config.toml
hidden_size = 512
intermediate_size = 4096
vocab_size = 32768
positions = "learned"
init_std_up = 0.0168
optimizer = "soap_variant"
learning_rate = 0.00701
beta2 = 0.98
warmup_steps = 60
batch_tokens = 131072
z_loss = 1e-05
dataset = "wikipedia_en"
Each number is 500 + 50 x the weight over the matrix's rms, rounded and kept within 0 to 999. Layers, rows and columns count from 0. Numbers have three digits each.

# layer 4 MLP up, 4096x512, rms 0.171, rows 2149-2176, columns 0-255
512446506545431492526441418513426468540503449557454428476564438602429559520439531522455482519536580496426540535515542448579481450506442524537541427508475452496526498489554534537432402383558523520581519575586405514579422491459550473517589525529538524475541416510556481591546495458514478465428572530546533429536483490561526516520529564490430541480475575412495504510505477512465513468536412496479528482413435583503518537456553527453401560482500534473454467450417490445562472469574503513539516473506555489448526499504507505529481441488579594517492558539515496523422514401598517469431493524540604603453462470531518470555477497473523526578449472505487452517495471517572436509529530506441429471421510542467506561464537442487444511503493450568499557476489525536512490546481476
510477516548539508509579537478582546471558490431464561458553611529486494575526463473477518511392593536524495596471527459406545537573425539469460549380501475535530463532457495403511505531513439493569409486415476437487572457552438587557429468541502466542510455559595514497497542518436474479526483427530484552605417539547538458504451527571528491569472567514482513439543514491476548537565456469458587582477430552544508459505512492429507525518548463479428594527475488588486496518553475499503471551531592478533532511524480453580471529488561436467537610510501518593526428454547579515424590570481455586536411532460522444590538555398510491420530457456409436497552474581503417462492469382532513574459590500485500560510542590440578590450453553428488433513530439523599384487539499
544583450435547488477539502524457580516532489475538544478453537457450463479551603459559542410435516510482460485423486673440589455549578505380413538465584535465565582406502568478496498506525539508462560457450447526555545540487454513486412420497559574542480485546338579518515549475459471440545468435471471414461563475564433482463530558500555482479529452544433582559508532479547498482520503553395545518538473526565482517481555448494525606604527550501458477569513555445476528424470465437507425543538496459523485534544559520486485467446508433515536473469442488444473459541475460523387514484529560548409528617420517485493496543549473461479451506530464525588550528498514540489489543533611485477454478435495502501487471451432506398478553409530551545448467533578474539477440510
509518527472413547487554457505478526515512603530580536567476442554507476478528547462506472449504457498470456481501511573536506399351592519444492493558503500576464521460533543587596485473537493623524486530481621536431532493521530492511448608478460531536565472488499517523557425436617552535505479469440570499557493519502452442573492419528509508454637464499571545513525563432453504518565455482497417510417566557517541576390605547534562487449467537588567485514449519446527500428518410614501496543485508390547461484551475563495476412431453384503556533469491491491467476484471496563523478459556484395485494460508606459529388504463543522507432461545541471413455563499523587447607388554511505575523540625524471536485496418587582525498522481518523447561497507478514473505539531
482568467577442573448496535504531577576593447434445505574530472522502534530549457514504416452486461488532631461561496550469496440422381588487513443530504413429458449496524535412455500486595459324432536511531598544499445504498417422397545474485440501387477546483439475526457427513499430466590498552552515463593447393530454490529416530587482577562649474481479497468560603475443540504598507600567533523546466492551530555580502502538503555449537485567547459536419446501553498523513465422459609521559539589477440395468517465556446574518409600530477484423493525441557459611512455609562565468533504509528445619553560518487343521468351535431420602523479496568445526435479398525424439463467582493466504461546439516549502525531476515617511545562535496513390521553555522456504585
511449453397502465437550541502515562444422532471475603518508462458554492440492442513510512355551484471391541462492412466496545523539442446505521477538477579561478475553509484573484448535537512580534517450484448470576512493441484512629488546475583455545485457496586563510485302448493494608475469524478407458489460602448456527383418502476479676520443449532588535495453509524528353386512582584471521483457578543519551591479481441542601420531572462521543490480468512488453402528457487485504508523566580512457445415526419502527491446487551483481484467545528531428470415520441550447497448467525544566498462487389592446491536550476460433530420487529452580508514432493518520473534548502488547587470564452488474491580505533538504559547542629540478407449525574405376561530565534
499527530459574426486542485545527500497490469480452474461515480517505454497425537538519408560478456505590493583392502355491400499454515453507523484580497559553562455542468541598584477545574457561551430489485468428530515483443524471498465508525516473444475488542495557523494489520500533465430479494529458467476452535543527510488506483472519548500470419480417504392565510395480612584499476499445517512463483443491450464563501495478466604548459530453486532454496463518442529571545443544543531498476522545511509532465593440563487508479422508506591455554484476474494490480555550508468470450534487454416601545520504510498541482529490519519485418486579468530459532526513459577580479544467515510505497427476509487519593522576502516478455514480494449478580475476525554509484545
589475471501386470496510423514516551561535509470486451601460488413531534550493580505472526525542533479513418487512559408434591521415537550554470461503489541456513482522504426507504548512499553490430485552559462533451386419431393533456490522547471528522443451432569519580501338508587566487465520520480521473525451435554490494466461503507543496560412558554494385594554503463538572558514563477519495507541462491444405445513439494514560551486551564521460528526588509553517541552470436489519450456427553522521471568475444485488449535527574433407507491498577458530516525454494448482502580486455513561533492491504523475377383562468463490545536514518502449418477578528374599480491567558472479536426519511556434522495509547438526496469521459552557430464533420520453487473516640
511475529509420523482502533516460608588412527489526465479491506482539450500537424482510520526528452509507464527491500467584486556505447440470509473442447403447567459438529449473419429437480483458473475501467478478481522423446414484528495494517500494466533536514491391563542469480555496491532458419504475588541505514549461431549457571452501489538556466520566572499509488516441470487541474507428484478558477549529399495449512504458599524424525426457477545538390511486441450465488491475458473435434447495468580449411445522498452553488541514502527440473602498520464512492505573482450497453464556544475480546474455453481527454521513444377536535483483535536506525528499400507469482487495533528607507506408524552469564545577480557582497551510540500525591470518473447413518453
629488547592515446435526478644575463458411470481444556442437369530440566478537557489396460492508502459552496430463415498546460487608497465501442488447475489500473443445576462553519535483493497479545532593493420478482614413434538536481602478417485518504569460456555530531513457555444382537522566486453555569530526541545411396402481536540472518447495458532546577515428495552491454458492502527497421497506472417499458530501576568460534454531544435455431522461446407549453572481445497430489565462443498483478483566421474590583477527442515508430446522524600511509542436517464543529457491468555539554467512431565503512515438546550456454562486510560489396386538533538430487527480447501516566469499535468528583487574485544502561585484476589480543518556573543507433487429488528
562497577440536526552536525595538495467493533490478500510452518404475509475496535510553585564501458509438502460477470569488507404517505442510406479545560482415483446512466555524546514474448528551532486559405508420462572521538621479505487449512487472437493397515500418519475544451538523476504461471403488473568512498516513493545524471489516511513501565502364524399504435476477498479468441430472477404531471549496529468456465560495566468574510485495428455408534522454540473566437556503363436511528455514491504510539489505533535486501511516462527450433468482482532545574450533481413490508537438474508462535544510500603433568567517573509383461540464398460562544512535530549590438546525478504534536605425398463445419433504530516569433524524467438488417527491535543490547499
613456490470442527540421481522466479433505474537491466512555510551560538497549564494504432492406486531412404417548457500514523490500473459507583504495526539457509466459445557514440473450470476494562508525506490503527546447443527412577557498547555519526512473488460529493500590610526432582475516499526547519578463526487456485445481456486565452500532595470502470495424556539515431514490484351487499489497512488589340468545585462486474512494533483455458625414496455447607528524398387359525518521430423537428558561520527583519489479471468431410448458481514465572456515508395499395506447492531631494564437529547476467510450559433517526505579594453493460490482455529500462445508488497532483492579540548515524470439512544462509557430483510380549549639552486478484443393606433
601474485458528487515491565539510462523544537505551491496458556467411520554445511469503502601492541484445524468509540488506470450513427496610451543507460451545539527507534484482545564513495571530431522522544487554505491501565484539462542492484537541374503448510450468453556503471492597532547510577461406407530560533490556536474563548506532498481486459566486479514561553534472517498518442490537409492408534516522503539497427441498430483409461540492524567499534571465489519445539479464560491441533489485433518433529549482539393534553474454460496452478555541464647475545441497477506529499504456536446505485476505536478530475496521490567429451485533551521435538527500422539449481527564422548500419494450482448470473478491486461425480508466537500491516441441417418433564458
566515506457537495570544509546469530540427568476480481573531528546621394517533544457636528548423481520491478489530517505577559459412474516431465397442473417525487497491448524482463500573535496538544453444488517372483511487527414547447590397448471542460461480458420501506500481417462626502522482613568513458493389467512491500477484486482508549613465423530528430568505496529496548501539430614520450531485469506587666429430444500425457621545572607503525507377524564429509494499554527547453478489415478572518402506539626567531515522458537490498524550528564508513475503575601492563425485437439508487478506599595618554499462527475528495474556559432575410496488489414540528475454535518485484527433573547538545441458477492515511523495477487580483430459515496526463541499590665
504562480484526480489547535554477594491486494525517506562504431468473569503511603384613469544545450478463552514532465458511575491411523556437508425523591549567534457533583540510546485505514494468496621505562496498572428548415453509473457514524432553554470505485445516568629481450522512497562452490430460457422465503450511550441550473521506487603468447497486477454483405486535502485534414563519532489475497511516459516553502540392459541512518606488468510419518469585545414539428463414489513515479532563528581567477576499566454538466550574550564563524496459458551536470544529528539487558528582552424531423414514419481506439512532544550507500550491403560467544540445463507433570507459534505521543486496449487450553486528504529507424508452570507504545457467507381447502499
519486522471447473457611546521564464569477549483585433495427567529461417508479507467465473617500525565451543478480484481453540393521512529497566432385515582482516402496551541453511472468538459477465463507598452446522479524536509507535445511527517521517495495500417591516506524540580478509494540560463452485428473338501521540400497559512497483502525463514505409536491468573456465434570537475570490538358490519503518561427564521484452523433514474404455538411435480553555466492568517508474470439445492524523473505536523526482498567478493452475449468490352463536398563459512468513483502470468561438442467465543468416519463590505420499576547564589451519528505446473593463549422496452477551509511562534528499489523381510425456508442410550405437528479448557493508463501535487
553434454491485489414532421442500413448472471614452540497532516426358399465529478506533502523529481424541540484542482430599463507439476430554573555483499488470500466412533525491602570416519527461536530407592508536494338472533440466508499438496549449600520410469446459589554485515528471451492604464474450394509629539643560512519483499519374467588609461513552520550607583524520472377546526554432509547563529541554367508408401557471460508587573561491545518553517488473447524487500504479542452420601519529443625452497521481607554503444385453543590474522591403435524568534493515425570490547483469437451579542506449343553503545396523506581548455552530525423515471637564565479485421432560505537362548503557460458515333448592578514418484450581538513486481427536444526429506535
419564435422470443446505463512463471555500531511528471451508428466558455522554442549616495436446528546451387450506455486536498510443494438551471444620459424488442410439504550525612426490504403525474488533450595497461485529520481545474493527442581530523515401521501392479505489575515474479480515332498510527507419439485505474376534467471603462481488479515581503500488473480537496505489445579471466531464562559465488470438440558462475520478576603572495439607496437512567526481382483481538369492434577490510566442536527441450462416523467476520458528531524380513487521476550447512503427391528466501541493610449503446514551514566469452552502537536589515555522540511539467482545500464495428448437509449543482432405486578479442430484489467518538593491474496395420482470492500
462470504425573510518438498580529488448560478497556362430476547404574577557500484504481503449516540480389505526521456507466501498412479565451453516495488502499445422461490499613519478565492524537474564518489526493555596412487544478618564471516551518397442512535555424474465441552495518485540478481525470485477515439522552506501413516448446433425464486527528441584477406534538458490556513576565619415494456620445524511522519498471515483542406562498460524590516467482529490575472495488498448566505541507511480477456514540528574516455431502515527482556457588605525541418573558521444423479547401498512452484492514464429502516472459503572501514606513565524459594482538512464504576524603532470557491464412581473468513522508573520519474490431434491529441536547457529466588525
472501509565419519606547444430516526486567405551564649536495429519498406448556561525494496487512536533471496602592506499515438490487599549461442532581424443505525474493463501552386446570478471548511509580549502496539499426495456547471439494432498477463498483531503522456462481518525563504559494544404490434503522467526577478523484567470546568470480483511506588410520541520504531550396522476517437488485517662572353531489449433482516569478503545550457539448539534376581501522568518526499537522465471549451424471558500479430462520436409457464403612515512636498500533628561490506568494526495509542429618549583333552522545551539596507454516503535443536441496555463533495465494525445478555527514540534598483500524509499574449520568529595553504551521470519549563443392551542
515462378559520434455511538497532427518444456489503405473464506506522518441518506488494558528541486457515469530570533506480447535554545549574485468491522512631511539599511487492550446433545440405419399477546514464560489488410536448462507540528503470486474556562471360408478496486492447484494518532514525521519493537487500579506532463513551548515483451526429503516524542627573519570521485509412433468486526583534539464476513463489518539520431438564470494525397550558497474556486497472581627464551488479520501550522494557547516560535485443454460470563520484502500474447508495388460487511516558558483520514520504386438562432507481478518597536425486508584494599468671437510476500520568494538475507607458454533401533486448518489531477429578498570445481524479478534546436560
483441469568431495440527472472520568433526601565550609445453407449467459475480457480458553500494428468442514446621438430500472585401530495540488534420464537520438589448466487446509448500363459448545491461487490483561440442434557438451553390510460487504614474455533515438505486449537621389468491467376560487521505538441461573461503567490492453528529546516545544418476541450556494567498617528477473499501565453456519399515484486485552483474477479433494488555537467457568512478492495515554528470524583543480458492498534507496352532520535496463508583575509541449435520407457478560376442556496494513511510529516490371435495523553412570457489507532543475506523552531539448448441419503504534348505484574581484431464488570617486563500540493483514528455505370538562436470583511
546354437578495471605514514460416398523527495516566386457461487473403471446428516412521527450505575532483496530446429469531496472496375445447403433462528483500550539505442554480472534497413540436452535547540509499585566463514503573516466484458442496504490571595513548557483510420557462545447426561480511509527523586531479499532470473531501571452422526426526497478583435422464529360516424547508490551489514402512579461523516409461560497478536471512400550503495499504560500513446511540414476506490493538563523526463525553537488525443477462509490570408454648528412390616527544458491528516466525541573478571497506480457531547435549473465520489499623458506559609505475382452536459478501501441509564574478447505491444526538459450506478542446511521493553525551437510515534408
524559577505562507450492557578491377530590447476516409579511549437472603599396531495426517543534485438565506494459505436526557511483566605569424467627576517470586492457521471512499558560506402524658551578481614537646412382510532571647488571477509465516435427518476405448387481437583570498465405462481421611463525580576598360613440537691646565456583448522430584420552447382598486614585515474477520522393569394483416587517402452581463539491487603405515498441353514461566589637418489443507581566476463306524508491620534493577524464426463563529542475502519513532739520544539512597428497491409601416430482510458465518325501462497412503449423555417604440500522549590455426432477503434408545383545491512590525451456462466454549431477423509550519476521643475363404428545579453
466556537534463494512454556461612505414486496434522507539445495494524539498543464435483444500558526549431516496520560513481534558466501475526467473577575516516470526543406536545410451539511492500511517465612541509518562538535553537499510576501522450483483561572437518521513491569411473504489539546444556487492549511509423637637455537571515474463486461524350562438565421501523558491481579547495430583496406523488471457562545427517487430521549560559543488512555489437522511509535469496458496509603423511507539556494465554473464461431436490557459495559469442404510471444518563460506605552578476539521527564512465484514549543542504456465487536513499549551464473504494499561525608399582525492457462475458520490495492493559529410539458490494405477474420419420539463561488587
428548508529533460516444575477486552524487544453451503423506447507437513511537431511458460484538546472489488399509494477496542525484402486450461486507490409537494509460464516424522497495488527487553408511517661540581439501484542513545484514451478476465531437583465421521431434491469501506485516455442491564481442557543496465479530501562446520488562531507507472525470512452491600508535575548515542504399439523468466490494471485535519590490508430497539498545566544528453505549428464524541468400496561428544560504487519544431413498530511550517502582510408514452448507438520449534519539503523446437474456531508634526511491465577514429498520518478499477576550541560482495482519603541457504464383514461404489484519471561456433485532533428473439509569503516474434515600540512
548527449385477394530497519471580496483630517487528498496578519545453587494481564386459554482589481519444604439590523522491534465495445405493486452509430530434514412513472554436452536463436496487446457504581463432526569603463482515495512454495420617373514580491456498529485550423522463528501579495508510498466503506540482494510553425502491474529582451417495537557494573426484535440472498524502536544488533500490502518596458552433579568512477459386415497517415503468588522501479496479539504473441618545536531516511478570573354456433530511477542537520498395438565577471483448502565522451403544530479521471401528617431460501537508454384494479448531471599525506541613512467565478474585541434575541492444515527392458434475421436479532502547553469450506427449588474431495607
601483414523487510469523458487514456445559452507530509542502526485505525622497460497464530496477530556399473479569480512560455538498451573500537569536526470530418487499490491514451467484501573479505523489581516524510595586451526538465482392460497474538448529497558480653537539345533475463431426506489501385470541577549439426598557421516542411469496463593562616488544457441452594511507554445499414526492527434575593457520453517565490489462508511435420435494474499504494498519454447540518521535450543568563451522570513540548464409570561459492546497482503508534498507534528488458509384527464552519401435505452494441509565570523469495521507489519465604513545470435487454462521376569446468517505528531515450527507429405509564505495538518516483512469586528450493503520557487
# layer 4 MLP down (transposed), 4096x512, rms 0.174, rows 2149-2175, columns 0-255
418518455502442515458463495538546504602535479479536435500547450497455551484513507489476455559444537477472487356488468561520568534371502465499379432450508558425485519543472525484542511527405517532521537457603637480512446439522485481477553410537591459373518559551498530566476560367507478484473487481375526471471544506397477467516489486466535499495529523501572559472478511520572459596513527461463527506445532490526495419499407505573603451529496506466570551503605472430493567527547553476532501524563490509431577435468532424504568462486521450466519557516498542502456516572423525479458492501580525465370452491495493506476529482487426513506523536512499556585558498470525518460513557473465422502439536510506406457468598502591459497532590526496489418526512523559469485462454418
611549490515408472465569589512501499475512614448567573534545529463458573593463468579371533494508500453555500573425596491554487426477451496397566452541446567479491511522444517556531513479501462554505477494474467568528479457548520533485606527548530412342550480598512658621473439543449593452483444477561513520509525501540467539548514569518515497391576394495484544495500504482488482443510499467539506601559485507471466575509482541502519437503529538466489520532571521481445562439414426482450527515590492357467472505548443557504491473497523468530499550522471515458543527392485457519496476559553478426454473423515509456486584467531534487485548448488522524539570537453440477483390488525451600507565492432493593502429522456537525457572517493435578532494514491428464540521414488
545459422502506522538471500467486450521409460485482438568530478474575406436466499544545440555449484454489512569546516475577468577549462464599526495497441503511495462602481522487495481425432501443512484449541459594432449408492510444530511500474556481512483458491507462620438556537471455574544545475515455519452485574452550535435529600480534497577562505502480514456461478472473499455587480471474544491467483499444511509397436436494444502516528551579545539419473471514543461522436435522475548518559431525530537467589477472487460440552541569561446589474494479511547451473520491502520441462511491498496506465501547475517461566554545474400495455494604469466517606495512530530544572481552453531446429505529489536466496518557597574599489477518424469486504446472506564417497453
456530504588464468542537522515506557503474517531544468453529463460461465504453544507506504485559495581399457388468464470492569416525455488465492456505465522465449556516475551509510474461530532515548546445489489436534462535491513598466497557424509518477444489547544496488454504518447434501496502407454404504549555474484508468405467461474467532444413521534439463440562460501504437499462561472502491550502507574519510538566443487464547511579432502564511592501462540472463572529552519494588441475487486436526424552505549504478494548495489516497479449539462554582477556557523518357575469502515527520512444477588482476653507523549523473494530476568517488483485542609471516388515501441510543459446455513529522535437558487553533501546613472464572525440587473537460534537490448
563490567486513474415499550494475513538456520530493511532599466450426563535541535451514550551414489483537496579580511511453462529504579445593549539481525530511432548457506529626480513486487476550433469507514373557500525531477465488562436498539545585445522350478521559554470466507506560538498481556460548612532478458535570430567490459423420540496477531465507478441382427509509376506662572469441505612484480545586474522468454461477513431452579532484525531554516463539485484497424493524460458462380495541373590564529522515499535462449563490419480488411402435498488506536469516441480493505467524568482573395505471395486520453524541471537508544534499542562542481496470503484522551526559442490450486484469540440442482564516394579483444433463566493508527444451501536589530537
558551423426546577470547410521423532413548378439465446507501511478553534493511489449503503477397503531523471490538586459493520457472532568425499477459560490476505455594476515435447553512414455513431488498525375531482508493545473463527526457491461530558493529422440522512510502400445593466448455552528564479494495534485452545530542508458484453466489580461652589519511484526447485504513525494511498510460538476440554402609557530564472469545449476466431371480473489465480488513567421522534581535501507511499566513480496490530528501494472460535570510577472462512539491482478448490481585564542440459413501436532545515538503495431559489498544591557481489436503533496510476574462622475542492503373465292372577524445512497499500562562574439453471514531470588578486494463445573
544491467439477519533481516493455511485547536496551537518523450514459502469480577432462557526449540492492626608521508497546465474561534409477456548506542504422479377385513511423497428440541498517482501516539497496491489549455532520494448466398574610390457579583529539511528493623481563578464479446469483520518518452348430527479488431478482514443463471482438478620532408524509491555527596449486544475556523529452511597436450500580438483508581466496435442559424510420484531512535517479481444513428633430461563513427486525540590580464521554459553563434516557427480402446499521501546503531573445526441421477514444561380535444514521494562481487558453431396497441472422513540570469517475467496480486444491400471464459553522608478422587493500509341470434536501469546435405541
404495460367467487423499383475494568607469554531459516591547452522447519482550435571436525513517546525578498468505417438543509559538428541434462553479540414403417459416585537403596506468593501489411549530474515565610462486563544462532582480509478563576559437472572466517604494471436481534629449547502525529490604532455468531556453557478569507512461478416382461549472544503530496521551491499511441476486503469545567566525455506514563518505558496529447490457541495532464626465529476505537535470560370515478432539499512493414553544558489528479446447419519513504500394481516529483569497429600532487420492486440607597398515478477518515505497475433525499537468589536443539572396431500446487490567404519457469469486481525480549467496493487392456448487504436554509506478400467
433432527515503572483468593450397511537502443555478577601586519495428428574574493527487544511449593482486550534550512539479476506525522501479442483522465507546508472452541534499444460558447490599481450460503500442541477536463557472505445544541490497464598521481568603469469411456507513477544425446565565542542537488464459395490485412480403488504492525495470470479420462493470553538509516473423550521477463420498512534510466509521469477449496485386455470514463519419481478488501535556549444420536397580454453529484566560521485566448554539444507553511533473497522541516576470483537518503448482404452485447591477562503476508457420463516516539511402457454504514460473513402516501493513460465451484519501519511510537498449459449468510395541446507445509505385573523501462444
490553489535486531528494505590536483457609397489537552531586643468437493510561590500518571531453589439460495450622519526502486518469543584410442501529585537532585474565533433530387591438503565474556455504603516476518525502482474528493583402553554464487401522536538517457468507409472512468524494467537384469424352434408497578504444412435463532376492487430502431511490480508441517500432557476518528514462456529583561474473509492498574518440493581607468512478494524536495526506523502492509459526509464557474469480568433480477528550505574449541512585455527397419450567411528376517440455503522497432472515503495556564461479507450457574414539517509504459525490521492484517529530450603617493513457530474503502495521523509444498556429509559459466378437476536479421542504461471
520463510452473531495469484503525510467553611462485547497474450512524532514508530492585432548528453444424446434424481523505469486456523428511474475433484550546461504456630528498570391499539529566498496524423535537529490662508441424582604500462549524506424500483502531556489459529493494574556460429525463454553559541380410457448498482475503549451471544491436542567518573471467491461532514477484538516573485416470533465507498523508461366500548480476447549516605451480387446523571505475519423443514440474558461521429551454543458554509496524576598434400530430463493572482565442570522510540499538505584477559501504503438359443495419529465545531508487441517450505516545525439542419495458501443522473442477513496503541546552439460474493454459502451494490446550437613450410521
526537471562560399522395459491598443456480493536486513406522492496502599586557502477529546460535487486526503555580501461444551514499552534474483431547515442507552307558454452510520524533486447529499502487511459505514511468501516389559650433675501428538404416469512474442479462529492459580492511454501615480401517552545474506486523470531484479395369481487602558500448505522454471441497531431461624426426421470507501500521441469437510448492596517599481536503569436502504501504530530567404465394586489477483571543596515525402514460426491510509545561572457481493441533528457514436483557548521553505503511524413475490476442504541480536552511410464526511529459527402490545546498546525550505446426508538413472517440518430449489428427426572520523479419491459443465556464513525
537543489510372546472535566503523453472482482500585490470434457496454521454504484446482479507542499470530563513482475527542520473536502459509451501449490502571458473542526472470528464442555525453437479490511506525518520493468447587452576526407487505473502452475490502500487468426480534603345409483561481473399572462431515456433416504511516514440389501518476498499650595524545512524502448492501485563576463498455469511369458436534425534563491449532480488565422526682415517548531525520496511375478462566415535518563516619434495573525474474522461544520516417504579440492443563500470508546472490550475475519481424617445507482486484511542474484465393490544513543529527430603502501558596435558537383473465543431433545450554510492513506542588502506506443490456561439489541506
555453459555498542470390465539481519480441495446444422422409489476477466488459462551479576539586463506487448544478460532450502459539582492655476504449472530538529480525500477581498451463537483425479488417528473479491489469560582533445518487464408465559549502496413465485445529489504569525509566471378435438502474526437524562457436475510462552470553542421497522477433397459455439553583498511548526458549548624420410472494557472435488463556550499547514516561422448531557561443491475489479544439502533374585487439457407471572438467480532466505549532433449529515511513469437356466528497447521449517496412513449401485469500464451447516434451420504559530487410409457538490505527416406472556508440538506483510549554501437534507449508496509522498481516406514454534443543493480
444540601467431486500397486464531495549489449598463572510476469388421518587487518501490610506502589486564526565486513522498493571520533488438455498460533561569395521500530436557447398449484380466576582529402531494552457402437540513482467497506455592520521530393434450580490481497551479513510484559530529468523487553540494581487600566547461441552467569440495594512486511460523547505535429502595463509510520497467536479388436541557484547337504576535462639607423501516492519505521511477586498539578538561466417503548549488538497528557512429473573500480567510430455544431531452436525546484456553576507455465433450533440550449458506442504572525476499450524474575443519506530515491382480539633437511500566562474431553507404550522482503475504520483576535470516520533490544531
450530556537463488466592508492437387526551506531529530506520472463587438572524468461361477505511508574605471525509398515508412536559496456398481431508558403502459499473538437482425535438479551438540499554489494485448540498407645427444478443486493458484499435509527411520513508482434429563520522585582490548469456557522625545487488499445485433501492473491341623541468490498477469490443519462573468428535535475459520460456454476500544415524510424453497554506462503605503626528539627508522475565541476512523462412482457531503508458443472457572456437521480548442524405512474503546461596449403515449569379552548552548441478461504480426552510530446421464551479475594537461497445500423486468525513530514473510488613561573517467471452415649516462453503477491426526582515549483
519501517545438449484476487435459476392450534451521533463500494608607419483456440442562531553543440500498514451421468546456529607583380450509497419530493515537498574514644569504480509583545553419466583413400560454477524533505415578447422533548454605455476490531424425473538509517434503448474522509546527542565554519557519490475532518573680495483496488575521477405603501423467474545476502458456523488465537542546527432429407498418520520512411554535487515516517572482541426451546452545429452502492469572485549453457554453496471442501565478468581552546450492441469566469473491499535479503432472589487537517554449540466529517501489466454518430562387531420483504529574405509491464486648565407479402497460478535499579396533504515483469492485553511474544471494489459503510496
523590504503464534575481504509511457539507446479509504520510447498486405484482506464498493416535463519510504470477537483416484497462504480511478455488483434547530511593407508587526472505471510457463447496443507616452550554551481466461446501534464507503529551505450516533518522534555601486505369470514450423490581478413493471442453487613415472513478513574506432458444474458444514497522518529419536474547488446543494380502449483492415544488435474527513452498539447527512478481412543517454527427496461424522456517530525489528464562544455507399452536477552499471401531566571543456533523488479488463513619495451425483463460585525569538468452409505525434506506437453573478413445509514487490490519510474469488439482398467470464466532506467485461493468503502512381477459440492
433489414495492472483509522510474490596483543484596452442411488473445467477427516447492421488454534505494503537447409569512463494471545438535522470515551452499588547484566557484534467487520539480479428516445551512525380561474461552391485518533506520488556553542462542460417487423462561438454536509458554550542451506486567411565548510399480569493579583531535519593539496594493498465512502508412443582442537390455502517466511561467528449448607406519575454425486545474439477445509479488464426416531549553431501534461490502533499397501470461437506422491458396533460559477460527523554510475559539506470449524503610464554529457541514517456522462485475433559482531502456526547517533477546491541602406497434484533502468404566389437468502405512463412451522501451437489473456545
573420461480458569466506628374509522457516540421440410493453514518494576500495456467494526422517472459411498513556600424457518532461498407547502475467585486483534517491541539455522465527515462477494522458507516588503489472532549433453491589459500534503414444507559401401553494436484496461472498596418547434508569470482390467463518451506421487552504419467586519596493517456405496460582533478403504471529542401479573368472395586519562419464479442515551456468373430531427450497558542526488474459539503477530504434409448402551513547439466574521557511503547459532446457480472491504574487474451445515580496528471591513512457538462357529475452573466481511485466561467497508449524614538489548511502552358529536529538433510487468536471504437429474580426545537483460507602531465
494460493510460496560493543448502495536475528625496463480423547462420474496454550513453480544563509559492424574486479452420548502563524440582526482386503465452507528464436537580528481514600512455468473459452525529427579519503554591563558495535435453482552478449483486602463501516468514394568452518474460434420528418536522450478512507556458521549438477476522521549422509475516539525504350542506529507488549504521486596544465494562542486514483471536487490486542456447463455454436520541576493406522480491502558473521521454518674479575560526557474602543502498516497421584444463550492469621579456495510473549482561511495536432490555515610492510535532527437456468503501520463561522517384480409504448500438500419475470435504620522495559414490531525509548550485417535366535441
533475448479471505548504500474563494614485363586545426480531533523408520475508505504510427486424518472532483516492499451475422548493414436464487639465534459491441537454481540577518451505444444598473508473645558452467475446509571444546442520572574499462532435549461603443451463452475440580535494521593587526424487460534602492559469566509547543483464514451423518395552485497523504526475523504459442441494472556489545428485544476584504456486510536493464558384464473525452560571517489504405503540508540462470499550556576565521512410400540490565510492495573418435598485558461467527511551518452427502476495471368462525453465501534439447498532470521527436527486538486578489525430580436439495373517563509543492460511467451523539420510422445624543497482475585503545446588512546
573521437423630483489458532482558565567528527551465487593448515497558574489555512487534501572540526436501469495531474501451416561498553543464572528478517508437498495515404506548479470436412416396449515558582495566449539587441509479480470419553575533449502496561450534569479500514520443494479512477501446399590481524504472437557485558526522530476561488468437512447569575573531528586436560545506469517542545586447466505598415445564564469455438566433565467449454533530469542528506455474531509563540496477431539588535469412445462615523430492387554497431465560471524482485458567419518503553482545464494489504350548502488468472545494607501575520462433606452462518532568573513451563470503422505540458482521459485523514518435455547625554525517513519498520436482498517442578483
382529524572546501507543539530497489446514449540513402424507519440553584420551534644599464519532543548447518463508539493582558473479557484566433552502459537482494468477479495478496527512499438539526608473476482519528379508454493502467500540435497474631500471550538524442362495529465457486475528440612563523485586472511530518514463568472460527465361539475522511575505455443407532463521475513489543482549482522421378514772480468476430476549511567434488391552562440476557428534528536430533474582487489535465508451572519508556461401494526488531471534520587537545550540589530481526505511469524493440433563556433511464475494382508560521431382439448525549471502466555353491515493394536373514475465484580473492369558460515492577468470560514486525494510429537572399324436487390
516530508510488599499483589530414483465453527547541402453509464538542504461582451537434539539536508458566486516529539549445464526571657427509432465491572535384481581464389650456452533440491478583499419514466412420424584506521421498519449534495520556448561501537457489521444468481511472580539471464518597411586485473440532459580551421499427512607528454610528500510472385564479542494420524535492497547550467492520466474534484404609454564527479489534509433443501431506473524455567500445398492491500474473606518361542687551510467491480583563489539434450502644474537495459549514464433378471503551396484512573520565467543551456554486477512515481431447453489538596469507536489532461553503564492486509537458616451537534489550474598493514529432530495425503554523484413504493445
459550456443509432441535485501435444518533528557569553558523540497483499551545454533508497524477460509527534521425567526534526540519504479489502542433494466413549505573523524564495470510490558448454541455469415505482521528432453544433453467523497512476487431450474525503507474433526472403498421487501489493538443582492560494566494597533476505533465538553416519459451416474440519539414541451446507533545483530513522493435483511602481412440504464540467511531456571535491447516553501476541524550440500579521460491522502611474457491507493461542591451491550493579508425520552657462504463556452427528561526514536498561514479442551473558525510492473439536553509435465486527488521486458390475446631426446549572460457596545443508526512518528534503494480488423539559424501524618
492536488508462589508487549490449436497499486466488472444513533563518500428520508449587508478431335463473401520439517575490586533461534466508590507502516522565509495488449460469554499637440493405500448476510536465475475524563417502502478483502569468532506477507465431459492492521487488478502473475486403402506445438531449549501480451505427453551472581399599514598440494484502429490467486611490530480420534456539555446548507599427553561481495537517481515522545523481416528516553482486426506507515540573413618533459599464482498445537458472541528531499468460483493439582503405474473444486531544504477481458533568516610402415431451500449446558484452534526593454452496500558494518487539537467516405442531622468421557546493498560540548472428498577393448495558627555520475528